Each number is 200 + 30 x the weight over the matrix's rms, rounded and kept within 0 to 999. Layers, rows and columns count from 0.

# layer 2 attention query, 128x128, rms 0.108, rows 77-127, columns 0-127
145,263,196,194,194,186,208,192,213,167,187,216,163,206,140,228,201,215,188,254,224,183,216,193,254,174,186,215,178,175,193,166,226,198,260,176,221,185,227,227,193,211,172,182,210,228,209,250,181,226,180,195,309,237,166,209,220,184,168,135,217,193,238,223,227,243,89,205,176,267,211,230,248,146,198,180,198,254,188,184,155,152,181,232,215,231,225,188,217,201,235,214,167,229,205,161,231,208,228,219,189,199,226,147,181,209,142,245,179,185,251,186,216,185,238,217,244,242,145,164,224,184,177,173,195,184,174,158
195,239,211,192,176,202,206,185,200,135,222,199,216,192,204,214,191,200,168,197,148,254,187,237,209,155,227,214,219,236,215,188,228,159,183,169,222,210,190,184,224,180,113,188,181,214,244,217,192,258,190,154,186,274,211,181,158,131,210,189,183,220,202,213,144,209,142,207,237,198,203,211,232,181,159,191,250,222,169,171,182,242,194,252,194,231,158,238,241,191,217,184,211,235,236,228,237,196,235,164,274,203,240,188,254,158,199,156,222,250,232,208,194,194,216,197,194,161,230,222,144,239,237,187,231,178,185,226
240,182,112,203,198,189,210,222,228,109,264,229,178,166,225,165,160,225,177,212,162,225,185,185,187,196,205,203,137,174,240,189,225,188,157,244,195,288,174,207,198,239,218,254,227,193,147,208,207,197,156,178,230,189,185,211,187,187,134,259,259,172,155,190,172,214,202,233,287,220,151,214,167,219,196,151,197,239,177,263,242,197,231,184,154,129,231,205,236,195,188,238,165,179,183,264,170,222,218,205,123,200,197,168,182,215,151,179,264,229,179,180,231,235,185,169,161,232,220,173,199,207,172,169,218,177,243,214
224,238,203,195,201,210,183,212,189,238,256,208,209,211,232,219,237,208,197,223,163,192,254,142,202,153,244,226,233,156,177,206,233,186,190,181,213,196,193,211,190,165,187,205,221,232,186,162,186,215,156,218,214,213,223,173,126,208,219,183,193,191,209,200,200,183,213,256,153,223,245,220,158,229,224,231,244,203,163,242,202,231,140,213,148,195,243,220,205,163,239,188,160,193,174,233,187,187,230,216,215,213,235,215,220,143,187,261,210,197,186,202,219,235,156,164,214,205,170,194,152,137,236,236,173,253,226,211
242,230,210,185,198,227,190,149,117,269,195,274,274,138,250,212,233,199,191,146,227,240,225,117,243,165,166,242,225,232,139,159,254,128,192,228,192,231,255,277,176,241,237,212,197,219,204,185,148,236,261,148,190,224,165,140,178,118,255,152,287,255,140,157,217,211,194,197,269,189,170,179,196,255,141,128,229,230,240,233,166,202,214,151,241,235,180,216,218,219,190,174,206,180,187,199,152,164,237,248,221,171,245,200,165,191,181,155,209,186,226,217,199,212,197,167,229,148,220,204,197,196,186,253,195,219,191,189
210,175,164,248,216,198,192,242,165,244,222,195,155,200,149,227,224,195,199,187,228,197,255,212,202,239,240,112,142,262,188,199,192,224,237,163,249,231,176,169,170,209,181,170,178,204,210,158,229,186,159,186,202,219,191,185,180,192,226,220,194,228,250,194,182,170,172,211,252,217,182,173,171,230,209,182,231,210,203,231,186,212,194,164,181,196,225,256,180,159,250,187,132,200,270,178,225,221,237,191,226,246,205,228,206,171,219,217,245,201,239,221,172,179,211,168,190,186,250,149,198,168,224,204,210,190,232,189
171,206,163,245,241,205,221,240,195,187,150,248,200,182,220,244,201,181,172,223,213,187,161,257,219,161,220,221,179,297,147,179,195,206,190,159,206,159,213,166,126,189,214,221,109,183,200,179,189,152,181,185,116,183,225,248,163,169,234,208,153,149,214,213,189,196,190,216,203,196,182,186,212,193,217,216,229,211,178,161,223,181,241,189,214,226,187,194,237,228,188,187,194,202,213,236,234,232,231,204,250,182,173,216,210,209,170,134,201,216,197,167,155,204,170,248,186,239,196,197,198,202,186,208,179,154,192,230
234,139,145,214,198,177,228,245,180,182,220,231,193,207,280,191,109,188,161,179,215,249,250,210,218,194,218,198,211,204,253,241,200,198,188,178,214,180,151,183,218,157,215,238,188,209,144,212,148,230,213,172,167,232,194,151,144,245,240,216,182,192,122,219,222,191,181,178,262,188,172,213,244,178,202,171,202,235,239,211,198,194,192,234,180,230,189,203,149,203,203,167,227,189,201,208,212,202,161,125,140,233,179,159,237,193,142,272,235,163,183,278,132,156,219,157,222,208,144,190,231,188,160,193,204,222,221,156
180,176,133,110,276,211,170,225,210,183,161,191,215,215,222,236,233,189,126,164,201,211,200,211,202,177,220,180,236,178,205,183,201,195,195,168,268,162,176,177,175,225,145,182,179,179,170,184,188,170,192,216,269,193,257,252,190,154,222,127,244,190,200,237,245,225,186,263,183,173,166,161,194,171,269,238,239,164,192,167,165,200,183,188,240,136,143,222,138,198,226,215,135,190,208,216,183,222,168,188,183,213,216,259,191,149,189,176,176,176,210,183,235,173,246,171,184,188,220,178,186,164,218,192,230,178,189,198
149,159,143,233,167,219,204,125,213,237,250,141,260,158,205,232,205,211,235,284,129,209,184,204,252,174,173,191,193,146,236,170,187,177,214,163,188,208,243,148,206,218,140,199,159,221,241,288,173,264,149,203,259,185,215,216,205,205,153,165,313,160,160,134,239,227,188,182,148,242,217,172,138,115,206,191,128,103,214,215,162,193,184,226,209,172,153,197,222,225,143,209,201,152,225,253,203,253,232,214,170,219,285,100,155,213,119,196,230,141,204,210,192,173,234,200,202,216,171,151,224,202,197,272,167,220,177,151
164,267,135,233,230,186,172,154,206,131,181,136,222,273,248,202,152,180,163,221,227,170,253,181,227,195,178,116,218,200,142,167,210,152,170,151,191,214,188,220,202,228,157,241,152,204,192,199,199,150,224,234,230,237,188,228,245,253,214,186,229,180,223,199,248,203,158,169,182,238,228,233,233,185,189,214,181,165,225,190,177,210,246,204,172,205,187,263,239,194,200,199,202,191,174,193,196,184,180,213,236,168,163,232,174,151,266,189,206,213,188,219,235,204,187,214,192,207,219,194,165,160,155,231,174,211,168,242
225,162,188,203,174,282,224,224,148,216,202,258,235,215,169,185,239,156,163,184,276,221,225,225,181,213,223,158,187,231,206,215,166,217,181,200,229,173,219,185,221,231,215,202,167,163,196,191,213,164,198,230,217,196,180,221,225,219,176,174,208,204,162,162,222,227,220,249,207,171,179,191,137,237,208,171,226,180,231,149,221,146,154,212,174,207,202,264,203,188,179,221,220,253,206,188,157,215,203,242,182,154,207,262,161,207,212,242,177,223,194,181,205,197,213,159,188,197,215,204,189,211,207,191,206,190,225,182
193,192,179,181,194,257,174,173,201,185,191,195,233,199,229,196,112,168,174,154,156,210,238,161,200,196,260,239,193,162,259,148,218,152,199,183,165,220,162,242,191,145,259,201,194,197,172,148,176,207,192,231,207,207,165,240,134,234,236,209,201,185,193,247,195,131,182,206,211,220,219,165,243,201,211,184,197,190,204,174,277,180,246,196,208,186,192,186,207,207,163,147,146,243,115,178,280,167,228,213,255,230,148,237,224,194,218,213,196,172,172,224,193,167,220,138,232,262,221,203,184,199,187,223,142,191,194,172
198,179,147,142,203,229,124,158,222,252,184,170,244,236,190,207,199,248,220,199,157,250,156,165,255,182,245,204,204,224,262,167,192,192,198,223,206,163,246,253,187,182,180,206,235,192,147,195,148,167,182,165,151,204,253,261,128,173,160,214,173,204,187,203,187,175,163,232,156,226,143,236,247,112,193,175,253,131,213,168,228,238,214,207,221,208,191,277,227,181,196,190,220,129,262,150,188,156,213,232,228,157,177,202,185,199,172,201,220,222,158,189,254,186,267,195,274,190,221,151,193,150,214,182,187,184,197,127
210,245,178,114,183,190,228,247,244,196,149,209,182,198,214,235,216,226,280,206,189,156,198,176,185,221,171,261,168,170,220,242,170,176,136,158,208,134,224,225,199,204,182,229,178,184,234,159,172,225,205,194,235,179,183,221,189,140,231,180,239,247,208,120,226,200,149,214,241,159,175,243,243,231,207,219,202,206,184,206,193,194,219,225,199,176,170,199,189,164,165,227,257,182,218,224,152,202,208,225,227,159,198,278,224,163,136,181,181,246,179,156,209,152,207,188,224,235,221,179,180,194,128,201,153,190,152,172
210,185,213,175,195,170,241,200,163,198,205,277,191,189,206,261,239,150,212,171,161,261,274,192,172,166,182,193,141,148,229,193,201,162,191,204,219,161,215,173,234,228,203,225,210,192,185,264,118,197,213,229,190,236,273,240,234,212,240,194,111,180,198,213,217,215,230,180,195,233,178,183,169,244,230,171,200,230,217,202,247,229,217,228,233,169,213,156,176,211,205,242,190,244,194,203,225,174,198,190,290,230,205,224,189,251,203,227,218,209,203,202,180,177,223,238,290,221,163,192,191,188,150,114,150,225,190,231
225,233,260,185,240,251,155,193,197,317,202,168,307,212,224,181,241,183,229,183,127,233,254,219,212,201,177,242,146,222,140,251,187,198,245,210,215,240,193,181,188,210,190,174,195,171,174,205,172,222,196,235,192,140,161,147,246,183,232,269,146,227,198,197,259,212,200,213,199,252,135,217,245,267,230,142,189,223,241,204,262,184,236,220,196,179,214,261,211,218,231,225,225,182,190,226,156,165,192,261,186,230,170,168,167,218,199,134,161,213,209,209,125,230,236,180,162,236,280,162,220,197,155,231,226,178,213,221
171,240,119,170,174,222,197,212,187,199,212,200,131,198,183,260,162,257,169,166,234,236,168,156,202,206,160,272,243,194,157,159,153,212,150,195,220,217,189,197,239,218,204,177,212,210,246,162,179,147,197,188,183,242,238,249,239,178,204,160,180,260,203,173,157,208,194,189,152,219,223,169,199,227,189,216,195,185,208,176,200,215,206,217,155,242,221,212,239,143,140,172,166,245,200,244,214,237,158,179,162,249,166,221,193,199,231,203,265,178,214,197,251,177,225,237,273,190,238,150,161,170,214,132,233,226,172,203
214,161,177,167,212,202,217,155,179,166,213,227,174,177,153,226,197,178,227,192,160,198,193,235,227,222,196,221,240,210,197,213,209,194,194,175,240,167,188,121,160,212,183,172,223,150,153,162,224,209,184,246,210,232,176,170,218,135,179,150,172,194,181,154,248,206,205,168,168,185,188,222,214,145,235,246,196,224,200,202,228,202,141,237,240,180,203,233,163,164,175,219,193,192,226,142,183,161,227,226,229,243,237,188,138,211,188,126,220,167,188,158,202,233,154,228,204,157,200,153,130,198,279,210,188,253,163,209
184,183,237,198,214,196,142,176,126,253,229,191,222,204,189,166,168,220,194,184,161,242,216,191,170,226,217,191,238,166,219,240,209,215,230,190,228,165,183,190,206,228,236,196,202,195,210,206,203,181,195,266,208,179,236,161,213,214,175,144,227,192,224,185,218,232,142,231,179,169,177,187,182,229,202,218,244,216,191,213,233,205,227,191,196,223,248,198,180,193,177,190,213,161,217,192,189,200,177,227,218,214,230,211,175,184,215,237,198,214,164,200,184,218,215,216,174,233,234,206,204,193,227,208,210,200,193,243
210,273,184,194,186,162,182,218,259,180,177,170,225,230,232,192,170,241,151,197,159,235,216,167,266,178,189,226,215,179,205,218,168,196,204,229,196,176,179,233,221,194,199,198,165,144,244,195,190,230,187,187,207,227,194,153,202,128,180,209,185,206,211,221,140,152,203,181,182,271,224,232,232,187,174,198,200,159,246,219,210,165,240,221,191,229,200,196,215,163,200,179,143,267,222,171,251,240,184,196,176,192,214,195,188,253,194,187,177,172,199,221,192,183,197,163,216,222,225,157,220,221,245,165,167,156,192,174
210,233,167,236,169,179,211,198,198,218,150,208,198,209,214,208,202,262,230,228,162,202,227,170,249,176,203,239,203,172,189,202,175,183,175,199,180,183,193,242,204,198,199,191,192,207,193,202,181,202,212,179,180,196,188,207,155,160,182,176,195,192,192,223,162,177,184,170,220,244,208,232,225,186,192,194,206,211,223,211,169,196,232,237,188,256,217,197,203,171,182,211,174,204,181,214,235,236,166,207,201,185,210,204,231,196,189,184,181,185,198,206,208,187,227,190,225,218,201,162,219,202,205,184,179,221,191,163
172,208,217,187,210,213,249,129,310,149,216,263,208,220,212,218,223,163,219,204,237,159,190,180,184,186,134,189,175,280,170,175,237,249,189,232,183,222,195,226,190,175,159,207,212,211,191,223,200,216,209,178,165,201,174,217,218,205,206,239,177,215,200,212,205,182,220,220,183,219,193,177,211,209,208,203,135,198,140,182,152,219,184,223,189,193,144,205,167,203,221,182,196,220,174,218,205,201,210,186,191,222,157,207,221,238,212,212,182,208,174,190,211,200,172,213,234,182,230,220,249,215,189,179,208,182,206,165
209,165,231,189,201,196,189,209,122,243,227,142,193,207,191,177,225,175,217,197,187,204,220,176,206,225,219,168,222,165,228,207,209,196,231,206,193,209,190,200,204,213,182,177,190,213,210,177,243,179,185,208,221,189,233,159,217,198,191,168,192,221,220,235,189,200,178,252,208,207,211,192,168,226,167,194,213,233,199,180,192,179,207,172,174,239,220,142,185,189,195,216,219,169,202,224,166,206,225,228,217,189,202,198,186,215,202,185,196,200,217,183,189,236,220,205,135,194,226,227,174,205,248,228,206,210,235,259
227,236,186,196,191,222,187,213,148,216,140,165,226,214,242,204,195,213,192,208,182,237,238,186,203,203,235,198,173,141,223,218,183,173,138,204,191,200,186,219,201,235,225,207,170,223,181,170,209,157,195,199,174,187,231,202,116,117,236,170,224,221,156,242,175,209,181,188,244,186,148,243,198,179,198,141,204,168,232,231,208,198,228,217,173,245,255,193,182,207,179,244,207,162,156,191,215,209,189,211,208,229,237,198,204,117,195,187,185,229,168,176,150,207,218,208,220,236,224,141,202,193,221,203,163,227,204,205
204,192,235,184,259,215,211,235,212,170,215,219,160,208,182,180,196,225,195,213,221,185,197,186,203,236,241,205,232,246,157,221,207,194,262,189,239,194,208,195,201,188,237,180,213,188,188,174,196,151,201,176,202,238,171,214,250,198,149,223,207,171,272,207,204,159,216,225,169,181,233,205,212,238,208,278,166,251,175,174,200,182,196,178,183,168,189,253,221,142,214,213,169,208,225,197,217,183,199,157,169,188,185,206,188,241,183,155,222,207,195,224,191,183,190,168,184,187,198,225,196,190,206,181,232,165,173,181
198,170,244,185,201,230,173,208,165,213,260,147,211,179,210,198,172,169,161,202,253,201,150,230,167,223,202,140,226,193,198,195,185,164,279,172,195,223,199,176,175,219,196,176,171,226,189,202,251,191,197,236,233,176,185,189,280,220,196,224,268,190,218,186,203,227,244,210,162,155,166,199,210,240,220,204,194,151,203,218,216,190,169,199,215,155,127,233,192,230,211,191,217,232,194,180,166,209,203,218,173,188,185,215,162,241,246,220,184,193,204,185,202,222,231,180,133,203,229,265,224,190,242,205,238,194,255,180
187,184,151,158,195,181,169,270,237,207,219,215,223,177,168,202,146,176,185,196,182,234,201,210,201,205,175,139,189,236,168,234,193,221,207,222,195,229,198,190,225,247,206,191,241,211,175,209,227,230,218,201,217,217,183,223,202,217,133,221,203,181,214,216,227,192,213,197,238,238,233,193,202,192,179,203,178,252,189,165,211,208,238,174,191,185,167,231,185,229,243,200,180,256,247,202,188,183,166,228,232,191,157,218,190,187,198,266,201,227,222,242,245,227,158,199,165,187,160,233,164,227,189,175,202,158,193,174
221,221,196,235,195,269,198,174,194,231,220,173,198,178,253,223,231,153,220,203,228,216,190,197,176,179,239,172,204,174,181,231,153,204,151,179,203,186,186,224,169,227,165,174,210,217,157,186,205,168,165,183,211,222,181,204,172,228,240,187,196,195,220,190,176,248,220,228,165,179,189,207,173,211,190,232,220,173,210,224,162,184,229,229,204,209,145,220,216,248,193,202,163,147,181,207,220,198,232,178,181,235,163,186,191,175,252,162,207,164,222,172,203,231,174,206,235,180,193,199,170,207,217,170,184,254,171,227
161,177,174,189,191,203,208,191,210,172,168,180,180,170,184,162,203,253,245,151,165,184,228,215,186,159,246,202,139,183,163,204,149,239,173,169,232,255,217,173,229,170,170,239,201,205,153,230,271,206,189,185,189,203,223,221,165,176,185,218,195,146,229,151,244,177,231,168,177,277,174,191,219,204,217,209,197,124,180,173,167,218,186,230,198,216,231,198,149,209,193,172,198,203,226,261,217,179,162,147,185,271,213,183,237,222,212,165,242,159,232,244,254,185,208,215,230,144,211,206,165,182,202,179,175,213,203,196
187,215,172,186,225,168,166,196,228,169,197,167,229,165,205,162,179,141,178,212,136,226,198,222,231,206,233,212,245,157,269,220,242,172,192,184,200,175,212,184,174,231,216,195,212,179,181,196,217,204,211,183,186,174,234,223,167,199,165,223,228,199,157,236,196,194,201,133,171,189,230,203,154,150,240,231,230,160,243,202,179,185,183,183,229,171,222,180,205,169,172,163,213,205,190,267,188,207,229,164,160,228,216,170,205,215,216,120,183,157,168,176,237,145,177,207,248,146,161,176,238,208,226,181,199,207,178,182
226,173,176,259,164,177,266,183,249,131,157,193,200,204,176,226,194,203,218,214,154,132,133,191,241,218,177,178,185,162,224,188,217,213,159,182,190,267,207,219,208,220,198,230,210,203,149,206,226,168,232,171,188,189,206,186,234,157,203,256,235,257,172,195,164,181,189,177,167,184,171,198,232,195,241,269,160,232,187,168,246,220,187,254,223,218,225,240,222,181,114,161,183,229,143,177,253,172,217,215,165,158,231,178,183,167,253,196,225,211,164,174,193,205,206,173,200,197,216,164,223,221,207,153,172,169,187,163
188,222,181,187,189,208,202,238,231,210,174,162,170,198,171,232,172,253,195,167,211,205,237,179,196,271,194,132,164,191,173,189,196,196,230,194,190,183,193,176,207,216,177,136,222,227,162,237,216,270,201,291,242,210,262,184,238,218,186,208,234,186,212,203,201,201,244,208,202,217,173,244,164,165,180,236,224,251,256,184,196,213,232,202,226,221,200,213,234,208,249,204,227,220,193,163,231,194,187,173,176,198,245,244,173,204,202,236,190,166,206,207,231,190,187,157,206,180,237,217,225,223,185,177,170,173,196,221
240,241,185,207,193,184,185,225,187,234,196,137,159,257,200,240,140,258,238,245,253,199,245,190,192,213,230,174,174,222,213,210,177,212,222,198,145,173,213,213,187,168,152,211,169,228,241,202,177,205,186,201,167,178,133,216,180,216,174,185,208,207,200,185,231,201,228,169,258,234,188,220,181,250,232,178,203,155,226,226,242,214,196,238,155,190,196,208,163,153,221,160,231,220,218,234,192,170,176,207,156,172,195,203,168,206,194,209,214,209,167,181,144,183,195,160,184,196,159,234,232,185,201,201,226,200,234,204
197,210,166,160,168,201,192,103,173,186,247,241,185,189,191,220,143,193,169,223,251,193,212,178,219,187,157,257,184,225,201,209,208,115,204,208,207,175,222,168,178,182,201,287,221,125,244,222,171,229,163,198,262,214,194,206,168,167,212,227,153,194,177,207,240,155,212,209,228,211,237,237,217,239,170,230,179,225,232,206,230,211,224,189,201,151,207,228,169,217,258,227,183,261,176,179,199,141,179,183,232,193,218,264,209,174,185,176,116,206,170,232,215,170,225,202,192,219,213,207,123,172,190,262,240,133,141,208
165,201,215,187,161,199,195,220,194,202,223,250,189,198,192,179,177,230,187,187,184,191,181,188,156,201,181,218,223,160,224,204,189,186,174,206,201,226,205,263,198,212,254,158,192,222,136,188,230,125,220,175,209,176,219,224,212,272,186,235,226,217,128,180,207,236,165,165,226,216,198,196,168,254,199,163,224,167,216,170,205,195,166,170,195,176,241,205,187,168,222,198,214,144,199,201,191,210,180,191,163,161,169,171,201,159,193,228,185,228,176,179,225,226,184,177,192,149,219,215,188,198,213,219,165,211,224,143
226,291,135,136,216,269,175,189,212,158,256,171,207,209,171,165,250,256,129,174,300,158,221,189,193,231,157,124,207,201,230,227,171,204,243,142,144,255,197,195,222,143,193,218,224,174,189,202,182,258,288,233,198,288,182,255,175,204,106,283,198,208,238,150,213,192,171,203,178,294,200,219,124,247,215,218,176,212,160,183,213,253,225,248,212,271,148,221,229,185,203,172,235,263,223,182,140,211,192,199,256,217,246,244,159,218,120,223,235,166,268,231,227,154,163,154,161,182,167,269,135,234,155,178,220,131,175,188
188,181,217,250,243,150,152,230,213,116,250,144,215,190,196,189,188,172,178,215,204,233,147,184,219,216,191,159,221,219,273,224,169,218,256,208,210,184,154,227,181,205,234,247,186,188,218,203,191,204,219,136,154,229,186,248,172,271,173,175,208,187,240,171,227,243,190,202,215,222,197,232,250,187,197,201,205,263,195,219,230,144,183,181,263,194,191,177,239,164,199,170,165,243,245,224,242,190,149,174,213,163,179,215,190,224,181,167,184,153,221,193,163,122,295,207,192,228,245,203,220,168,222,155,232,162,224,158
192,157,118,268,187,181,207,193,260,208,162,203,148,198,152,208,175,195,162,195,140,210,161,207,266,220,221,190,211,138,187,174,162,229,181,166,170,281,232,203,163,234,271,145,177,207,199,172,178,196,178,242,191,181,177,240,197,146,152,204,178,238,253,238,266,140,191,229,231,206,191,194,256,219,244,206,222,228,163,185,135,174,242,229,153,204,223,243,178,201,244,178,204,178,239,172,230,166,208,151,175,189,166,224,196,172,232,160,224,161,153,222,261,180,219,178,174,170,113,202,246,272,189,186,192,223,216,153
179,207,251,214,249,204,232,140,211,268,151,230,184,173,188,251,185,197,242,208,241,244,211,207,208,218,199,253,163,214,240,198,159,186,196,223,158,203,188,156,135,216,244,150,202,211,208,157,210,187,186,206,216,236,239,212,193,174,211,188,206,162,212,206,228,188,178,155,168,222,183,173,241,199,222,148,212,184,159,196,144,193,146,199,230,224,200,154,228,211,203,231,210,182,150,164,195,203,197,194,172,204,238,217,200,190,221,176,219,209,211,218,156,146,241,205,209,210,186,148,201,261,217,229,229,217,192,182
184,160,247,173,237,191,208,132,175,168,227,160,202,220,135,159,179,188,242,216,174,201,193,249,235,224,188,176,238,235,174,156,140,204,160,220,226,253,258,213,190,249,199,203,236,213,179,219,210,235,194,176,199,191,201,187,193,169,147,251,209,198,230,192,265,196,151,228,173,216,194,178,200,168,219,177,165,202,150,173,260,190,193,225,152,236,176,175,216,179,146,194,212,215,241,167,248,171,231,202,188,178,215,179,127,157,173,175,257,213,228,227,226,210,164,217,176,210,216,196,231,197,215,237,228,160,212,196
216,189,192,140,179,244,183,252,211,298,187,189,191,191,250,227,200,163,212,239,129,158,252,178,104,155,186,202,192,170,220,270,172,108,167,187,210,218,208,287,203,206,192,244,223,189,192,190,160,197,256,165,152,203,182,187,197,181,227,203,231,218,152,193,187,211,224,176,187,213,183,231,204,219,203,213,144,184,185,179,242,172,183,200,150,190,198,182,197,165,137,211,214,188,171,230,221,225,207,194,211,214,172,213,169,189,185,180,171,189,183,174,226,195,182,225,204,160,253,212,270,210,181,206,140,248,172,257
193,176,226,225,239,215,156,178,185,178,201,220,180,207,185,201,296,200,202,251,181,186,152,180,205,216,189,220,194,211,166,203,216,197,198,150,189,154,183,224,213,228,252,219,183,202,212,200,242,170,198,207,193,198,155,209,235,249,205,222,215,224,202,226,198,212,125,172,188,203,204,183,211,220,128,247,236,165,177,218,216,222,162,209,197,263,222,207,221,194,239,170,224,143,164,281,254,242,246,151,197,197,179,143,181,241,200,218,175,192,228,203,177,208,195,217,188,211,285,212,233,217,239,161,204,194,202,198
211,168,188,187,224,242,243,211,141,195,152,170,232,237,157,195,264,184,204,142,253,185,194,179,182,178,177,199,203,222,179,129,190,170,194,215,251,185,228,136,237,179,256,172,177,203,195,175,202,196,221,221,189,211,198,207,169,179,207,184,190,178,155,230,254,209,198,170,188,187,228,155,175,222,209,176,177,166,191,191,122,184,146,181,188,231,234,222,247,190,210,182,187,232,181,233,218,178,184,235,172,209,178,174,162,190,215,176,172,202,188,196,169,224,182,153,211,223,197,199,196,157,229,215,177,173,195,182
222,166,183,215,240,218,157,185,232,148,210,250,181,240,161,163,199,196,154,172,205,168,222,228,179,209,217,152,208,178,201,205,240,223,194,180,193,257,235,192,225,175,241,220,207,179,221,191,200,187,208,191,183,222,216,237,210,229,160,180,190,199,232,213,229,233,176,187,216,222,159,152,232,194,179,223,209,226,195,188,177,182,154,216,177,201,191,195,142,188,233,234,213,191,197,203,210,227,219,224,215,248,164,196,168,215,190,203,185,104,163,188,210,145,190,211,151,208,250,219,244,266,173,158,186,159,218,182
174,197,195,167,214,236,177,285,235,194,119,178,202,218,128,266,209,302,249,206,178,155,171,145,206,211,154,187,185,218,191,196,193,231,156,187,226,225,201,211,191,158,178,166,167,140,221,184,210,215,176,235,217,205,211,222,172,187,237,174,127,170,215,209,191,227,234,181,200,209,231,237,222,147,263,187,212,250,257,163,232,190,232,231,176,197,194,228,217,184,229,241,222,191,177,181,186,193,156,169,191,141,237,182,198,155,188,170,194,173,218,189,236,149,148,207,181,199,232,191,175,219,174,199,220,186,173,208
180,228,198,233,195,183,208,189,220,202,183,215,235,205,254,218,179,191,214,278,219,192,150,210,201,205,182,165,215,303,170,233,173,158,209,216,170,227,206,185,220,188,182,147,157,209,175,187,220,225,193,204,149,196,170,209,179,165,197,139,213,161,220,222,189,166,189,220,205,219,166,234,171,209,179,151,182,140,249,227,212,213,244,168,224,201,256,245,208,192,176,207,229,175,190,192,229,196,157,189,253,204,161,199,211,255,198,216,223,221,172,173,198,189,228,212,225,191,219,238,190,233,202,244,185,187,165,180
156,203,151,159,181,182,199,272,226,197,170,247,180,256,215,203,174,231,215,187,173,219,208,189,235,194,146,215,161,165,203,193,205,173,179,191,215,178,204,188,229,170,227,201,184,191,214,182,205,293,146,177,159,220,170,243,163,205,187,241,182,221,201,267,191,198,220,210,248,185,165,228,194,177,173,170,255,159,162,222,287,197,244,159,144,193,229,189,182,245,241,185,215,206,167,235,165,181,210,210,201,212,178,206,197,215,192,217,233,183,169,242,210,230,149,215,219,182,171,227,196,244,191,198,211,180,173,204
195,231,241,241,176,135,202,183,256,142,206,256,235,248,194,195,168,167,158,231,216,232,161,171,232,172,237,171,233,259,239,117,176,204,177,230,248,209,177,216,216,150,200,224,159,240,219,200,221,219,172,187,190,212,153,208,199,201,185,230,210,206,278,152,175,224,177,221,145,261,223,164,178,170,171,166,219,211,186,227,159,154,162,213,172,187,195,230,229,192,207,161,123,166,227,220,224,236,171,229,208,190,201,235,256,206,227,243,194,164,171,194,173,179,173,236,170,166,223,184,235,168,197,133,172,183,179,135
194,182,221,205,211,190,181,201,189,214,224,168,229,225,160,220,263,171,175,169,146,167,201,245,242,247,205,179,178,220,204,228,167,239,219,200,184,222,238,214,224,228,182,217,202,178,206,161,231,141,197,265,189,168,218,181,209,228,161,206,120,191,219,205,234,197,223,144,210,185,209,183,225,144,221,222,249,193,248,160,239,176,270,210,210,166,222,213,221,230,168,161,254,199,180,168,189,184,209,218,212,161,180,186,184,223,193,169,215,191,252,204,258,174,205,213,160,175,208,203,143,208,220,149,241,178,190,200
220,173,186,152,197,238,176,183,237,209,250,155,206,149,216,118,214,219,152,140,200,198,176,184,229,196,191,200,161,237,215,191,159,225,272,166,212,178,167,223,179,193,207,238,207,202,176,247,219,143,196,245,192,197,229,233,244,195,208,185,176,198,236,201,243,194,195,185,210,201,199,172,216,158,227,217,220,199,185,176,213,141,229,175,187,201,163,225,239,175,223,165,228,189,245,192,234,243,191,162,178,187,199,243,198,206,202,171,251,221,209,227,210,187,227,182,188,221,219,244,178,217,216,202,182,209,171,172